config = dict(
    rope_fraction=1.0,
    qk_norm=False,
    init_std_up=0.0322,
    learning_rate=0.00882,
)
Each number is 128 + 24 x the weight over its row's rms, rounded and kept within 0 to 255. Layers, rows and columns count from 0. The size above them is the row's rms in percent of the matrix's.

# layer 6 MLP down (transposed), 2048x768, rms 0.0322, rows 766-782, columns 704-767
size [101  98 104  95 100 102 105  98 103  98 100  97 103  99  99  98 104]
[[141 117 134 115 118 174 106 121 141 124 118 168  88 148 144 156 137 153  99 149 210  94 106 133 128  88 132 120 124 114 145 125 110 134 165 133 121 125 102 107 126 186 123 152  94 116 137 139 118 144  97 115 114 138 116 120 163 158  85 100 133 101 124  94]
 [104 126 111 175 151  89 132 134 122 154 142 124 144 129 156 128 144 120 145 183 109 124 120 130  80 172 140  93  95 128 139 132 129 123 126 127 149 185 137 179  88 132 134 163 163 116 146 141  94 143 106 104  89 119 104 146 109  77 125 125 104  94 126 111]
 [168 158 157 145 110 150 132 101 170  97 139 113 113 170 130 120 125  94 104 165 145 117  72 138 115 101 131 127 174 160 107 120 171 148 167 103 152 131  85 178 115 163 129 112 160 165 185  95  86  95 132 167  92 149 144 106  89 115 146 104 116 144 139 158]
 [124 106 141 120 116 116 117  96 134 132  94 133 111 104 137 100 109 150 112  93 167 131 123 145  86 165 111  89 150 129 130 140 137 121 159 123 103 113 133 135 149 133  90 140 105 121 101 102 141 123 132 137 127 132 109 144 117 151 131 132 135 101 108 131]
 [166 147 120 110 138 140 190 139 118 147 150  80 171 128 113 102 102 153 133 128 132 104 120 125 132 139 154  83  82 130 141 122 117 130 163 180 156 170 131 147 114  90 140 113 105 120 127 128 122 118 159 128 116  94 144 127 113 132 123 113  58 106 149 144]
 [135 106 135 130 141 130 114 139 117 148 124 103 103 143 132 128 104 126 135 148 132 167 122 120 124 139 138 143 170  90 120 123 121 173  98  92 130 120 108 152 163 164  84  89 154 142 154 168  85 134 134 126 151 142 120 102  75 117 189 124 132 130 161 133]
 [108 144 108 140 154 156 140 137 104 175  57 160 145 122 156 147 127 163 182  84 122 103 140 131  86 110  86 142 152 127  95 153 131 146 137 150 124 150 151  98 161 142 113 139 100 127 180  95 146 109 122  92 147 116 170 147 115 144 147 156 183 126 156 141]
 [160 122 120  98 119 126 144 109 133 104  79 132 114 130 133 123 168 130 126 126 124 115 123 142 120 127 139 143  90 134 112 125 120  98 158 130 111 106 108 125 143 114  84 107 142 155 147  97  92 140 103 139 156  92  87 106 171 142 183 169 126 170 149 127]
 [160 138 126 148 106 130 108 160 116 183  56 125 126 110 153 125 102 148 170 136 144  89 156 113 139 101 107 134 120 132  65 161 151 114 143 113 147 131  88 124 173  94 122 107 126 186 139 108 122 133 112 110 108 170 141 118 141 157 139 133 186 115 126 113]
 [122 114 111 146 160 144 139 135 164 115 125  96 118 112 136 134 110  84  99 134 159  98 157 145 147 155 103  98 218 142 109 120 135 112 107 112 143 147 128 132  97 156 125 114  71 122 134 135 162 123 129 129 109 158 180 185 125 125 132 142 158 135 153 120]
 [113 129  95 148  88 118 102 120  48 141 121 162 146  94 104 143 130 141  90 133 152 118 103 113 113 132 132 156 135 126 110 123 145 127 101 125 160  93 135 103 152 190 126 131 155 162 118 145 129  97 129 122 128 115 121 174 124 144 163  83 108 171  87 131]
 [118 106 117 144  79 137 112 117 157 177 114 114 102 104 133 106  81 137 161 139 129 129 103 153 146 144 170 101 145 140 118 184 137 139  87 101  90 110 163 104 117 108  81  95  81 161 139 137 127 109 101 132 132 126 136 135 122 142 158 112 103 155 143 161]
 [145  87 131 139  93 132 107 180 148 118 149 118 139 145 137 146  83 138 115 155 125 116 149 126  91 123 145 171 161 114 118 140 113 168  97 137 201 129 118 125 117 130 150 196 120 145 151 135 118 146 137 149 104 164 129 159 135  87 101 138 132 116 168 102]
 [ 93 148 154  86 137 153 138 117 172 113 117 107 140 116 171 109 173 137 128  89 154  98 149 151 110  87 150 117 142 163 118 141 124 123 130 103 136 118 139 132 129 137 129 120 158 149 115 156 129 126 122 105 157 111  94  98 124 163 152 125 152 113 123 113]
 [120 138 116 158 113 127 106  82 131 137  90 136 160 142 152 111 113  90 162 109  31 154  82 120 172 133 133 103 108 100 104 129 113 128 152 124 117 113 111 159 155 118  87  99 130 135 110 119 119 125 120 145  79 154 126 103 107  91 130 132 111 100  93 128]
 [102 154 116 130 126 145 142 171 125 127 106 114 138 110 164 104 118 122 138  97 128 115 128 151 142 139 101 139 169 100 108 140 127 171 102 136 124 154 132 159 126 157 118 161 150 134  97 112 144  99 106 142 112 137 109 128 162 155 139 114 156  79 127 140]
 [148 147 119 124 126 163 143 114 144 123 129 118 110 131 146 112 141 112  99  93 124 121 107  94  94 104  84 138 146 128 113 129 161  96 123  98 179 112 106 134 117 103  92 141 124 130 129 149 109 125 136  72 114 141  87 136 124 141 129 142 158  93 123 104]]
# layer 6 MLP gate, 2048x768, rms 0.0322, rows 767-782, columns 704-767
size [ 93 100  99 100 100 106  96 100 108  96  92 105  93 101  98 106]
[[122 155 146 179 127 157 141 137 136 102 115 135 149 147 123 107 133 120 165 112 115 136 128  70  85 113 136 100 163  96 114 103 166  95  97 153 162  83 106 136 138  77  94 143 146 118 115 123 112 130 132 116 123 114 148 136  89 144 145  96 114 136 128  88]
 [131 114 138 137  94 159  94 118 141 138 157 134 108 117 133 143 117 106 111 156 142 162 127 110 123  69 127 124 124 109 102 133 154 101 136 127 143 114 127 133 138 114 123  75 152 113 133 111 118 125 170 114  90 113 129 147 156 137 139  83 121 107 129  96]
 [135 112 140 137 141  74 176 131 109 136  83 140  84 100 135 155 113 107  78  81 125  91 137 112 168 143 123 105 129 167  68 152  89 132  89  98  98 136 130 110 177 111 119 134 114 160 108 154 125 122 129 144 111 113 124 169 124 111 124 113 117 144 133 114]
 [137 139 125 131 120 151 135 130 122 124  95  67  83 146 111  72  89 147 120 151 135  92 159 148 119 140 138  87 154 143  92 125 171 101 105 162 177 106 115  67  91 127 150 148 161 120 110 104 114 151 161 131 104 111 126  86  88 116 133 130 131 116 113 181]
 [121 124 140 123 142 149 110  92 151 152 137  69 171 118 129 109 179 108 113 143 107 138 158  81 162  97 111 112 115  93 106 130 110 141 113 110 113 113  78 133 125 128 126 152 131 122 124 137  76 132 131 148 139  96 137 136  69 159 137 152 131  97 123 140]
 [ 92 187  63 162  96  97 144 157 136 156 102  96  85 116 160 136 114 136 176 124 178 134 141 123 132 118 143 127 167 126 127 150 166 137 141 124 127 137  98 107 116 114 147 138 110 161 136 147 126  94 112 123 178 170 122 177 133 130  82 141 130 134 136 183]
 [149 129 107 108 184 133 134  99 117 117 119 112 150  82  92 133 126 129 147 137 140 134 132 135 150 128 117 154 126 109 113 148  83 110 108 101 174 113 141 117 135 139 134 106 126 112 124 148 136 101  95 115  96 106 107 128 118 111 112 152  84 150 121 139]
 [139  95 153 133  87 135 152 112 147 147 118 159 130  82 154 144 121 119 106 126 144 112 151 151 120 128 137 149 140 127 112 128  94 150 104 100 131 122  98 108 114  62 124 158 152 145 155 142 160 120 164 131 128 135 100 127 128 111 123 131 108 126 124 129]
 [163 117 128 110 113 136 117 134 148 104 141 135 139 126 148 119 168 117 137 104 151  99 159 131 155 110 113 160 123 123 124 116 117 117 102 137 150 148 150 115 126 108 105 110 167  87  96 122 111 159  97 113 149  91 113  90 174  97 189 114 144  99 125  94]
 [ 74 120 139 115 130  91 120 161  98 138 110 170 122 104 135 121 124 102 162  68 107 108 145 131 133 144 120 116 111 115 128 124 144 144 150 149  81  92 114 118 159 133 103 132 128 134 145 133 131 173 108 119 119 134 106 128 101 150 137 103 149 124 128 104]
 [124 140 139 152 119 160 103 141 122 122 163 140 108 167  90 153 143 108 113 106 112 134 113 138 127 134 122 141 111 134 143 132 134 127 112 141 128  89 129 130 140 141 159  87 136 148 132 121 128 138 138 102 113 131 135 163  98 107  96 127 159 144  88 137]
 [113 112 119 155  93  99 108 143 121 154  87 118 108 109 142 135  79  90 149 128 132  92 121 109 114 139 105 112 150 128  98 160  85 131 117 116 161 152 103 131 150 131 141 110 115 141 114 136 104  79 101 102  95  99 127 101 100 165 155 133  92  97  82 116]
 [ 75 121 130  95 100 109 128  73 112 167 137 133 113 107 166 155 164 154 150 120 168 103 127 108 132 143 139 116 135 136 149 114 153 126 135 140 119 120 115 149 133 126 128 113 102 186 153 159 130 105 138 118 129 125  87 139 113 126 136 145 102 159  99 144]
 [134 158 115 123 170  96 154  99 133 120 140 164  78 120 144 119 105 163 104 136 139  91 149 159 116 126 159 121 161  99 138 144 131 160 120 118 135 131 143 157 121  91 133 154 123  68  99 112 106 147 136 137 149  72 101 140 121 127 123 182 122 130 146 110]
 [165 128 150 118 144  99 148 122 149 109 183 140 141  77 138 138 102 100 147 153 127  83 131 132 101 100 136  90 105 167 116 124 123 119 114 122 130  98 155 106 136 135 114 102  98 127 134 147 107 182 144 132 153 132  91 114 113 109  94 140  99 124 111  83]
 [117 117 152 161 135 161 115 136 112 165 157 145 145 113 161 172 153 129 155 167 149 122 122 116 145 120 134  79 124 133 123 117  90 120 121 114  94 158 134 142 135 135 127 126 135 145  92 111 166 152 107 109 146 102 133 126 144 160 141 135 120 160 176 142]]
# layer 6 MLP up, 2048x768, rms 0.0322, rows 767-782, columns 704-767
size [ 94  97 103 100  99 109  93 100 109  98  94 104  98  98 101 100]
[[158 116 113 134 177 127 120 120 151 184  94  87 168 169 115  89  97 150 148 169 146 133 128 141 131 117 128  88 125 127 117 144 169 103 133 137 148 142 153 165 137 141 130 149 116 144 109 148 115  94 159 134  92 152 135 143 158  99 132  90 143 113 121  87]
 [108 138 121 129 156 107 126 115 163 142 147 140 170 151 151 102 131 123 135  98 136 156 108 117 126 117 142 161 117 140 128 140 169 121  95  71 116 156 142 187  76 152 131 109 140 174 113 119 106  97 134 116 109  96 134 115 156 154 171 131 115 127 123  94]
 [105 103 141 142 115 121 119 165 100 151 126 158 144 157 110 158 132 105 114 159 152  98 149 186 148 108 111 118  94 154 127 144 145  78 128 134 133 115 114  93 121  86 174 139 142 131 148  98 133 131  79 141 101 126 128 161 144 182 115 134 132 148 167 128]
 [103 114 137 150 147 126 177 113  85 145 124 122 145 116 157 161 117 146  84 126 113  74  96 146 120 120 141 127 140 117 144  91 127 112 119 110 163 126 104 112 136 117 119  98 131 145 113 132 114 120 137 142 128 134 113 120 104 120 120 142 157 122 101 141]
 [128 134 161 115 149  91  92 139 158 130  83 138 132 118 127 148 133 120 107 112 125  83 102 138 131 131 145 107 134 113  98 121 125 123 107 116 164 126  67 115 130 126 109 101 139  99 138 104 142  99 142 152 134  93 126 138 136 148 162 136 166 105 152 152]
 [103 114 122 188 110 112 123 156 120 120  92 140 138 104 159 165 130 157  81  99 118 152 129  99  95 145  78 123 127  98 126 151 124 123 107 120  95 126 141 103 120 125 138 149 105 126 147 123  81 144 147 141 142 161 140 173 124 100 158 122 150 146  88 137]
 [178 127 140 122 146 142 141 102 129 134 114 142 120 164 165 169 123 142 168 151 159 119 138 156 142 148  88 138 162 112 130  72 149 102  80 133 123 126 119 100  83 118 146  88 159 130 122 114 136 138 122 130 121  90 163 111 113  97 173 116 140 128 153 134]
 [145 110 130 154  44 137 111 168 102 144 111 131 120 149 145 139 107  98 121 131 101 133  98 148 142 138 164 120  98 149  89 112 122 124 154 151 109 124 130 147 185 131 134 139 131 142  99 122 121  85 161 109 139 130 152 143 133 139 164 139 174  83 130  90]
 [160 127 139 140 150 124 133 168 126 120  84 109 140 133 152 111  84 111 122 115 161 143 122 127 103 166 107 126 168 145 137 157 129 135 136 151 140 112 127 118 150 139 113 155  97 127 157 110 155 142 153 124 116 124 153 185 123 105 142 121 136 131  90 147]
 [ 94 149 118 175  98 120 131 125 141 114 139 129 146 119  94 147 166 125 112 106 130 129 113 147 132 128 138 102 123 101 133 122 163 144 151 136 140 116 131 129  64 178 158 111 170 115 136 121 137  99  94 107  97  96 128 136 109 145 137 109 117 114 139 114]
 [148 123 130 111  93 107 116  74 129 145  65 140 116 136 120 131 127 106 156 118 146 129 147 106 164 131 122  55 141  94 146 142 143 121 149 108  70 127 106 151 138 107 159 137 151 149 174 103 111 104 146 165 104 149 128  90  91 134 128 122 156 155 130 153]
 [114 112 171 136 111 100 105 133 100 147 125 107  99 134  98  85 134 100 141 183 129 134 101  99 147 110 114 156 164  83  91 142 100 141 123 114 157 108 120 133 141 156  96 106  92 153 132 166  96  92  97 103 148 137  88 114 168 150 154 151 126 131 130 112]
 [ 85 130 151 154 162 133 153 146 179 143 114 145 176 100 145 124 164 142 123 122 130  97 148 114 123 129 114 144 123 136 117 122  97 137 130 162 111 127 150 150 154 159 112 158 131 137 137 161 116 111 141 150 152 135 118 102 128 146 158 162 104 134  85 110]
 [116  92 121 154  90 133 135 112 142 134 118 106 173 111 125 128 137  60  86 157 105 107 146 139 124  96 130 129 109 138 101 165 119 130 124 144 109 148 118 137 126 121 134 128 111 145 140 120  94 146 148 140  93 163 144 119 114 135 152 128 122  68  72 102]
 [123 113 173 132 175 151 138 125 137 112  87 163 119 130 118 131 128 101 107  96 108 129 124 166  89 144 112  97 112 120 105 122 155 107 165 122 135 154  97 108 116 164 118 170 129 168 107 152 173 117 108  92 167 172 162 102 124  96 149  81 117  93 154 145]
 [123 123 110  95 107 115 122  62 103 112 114  76 151 127 119 133 107 150 100 129  93 130 101 150  89 127 122 169 145 131 137  85 146 151  88 140 118 125 115 120 119 132 157 104 117 140 156 151 149 121 138 122  98 156 147 106 122  83 145 123 107 101 130 121]]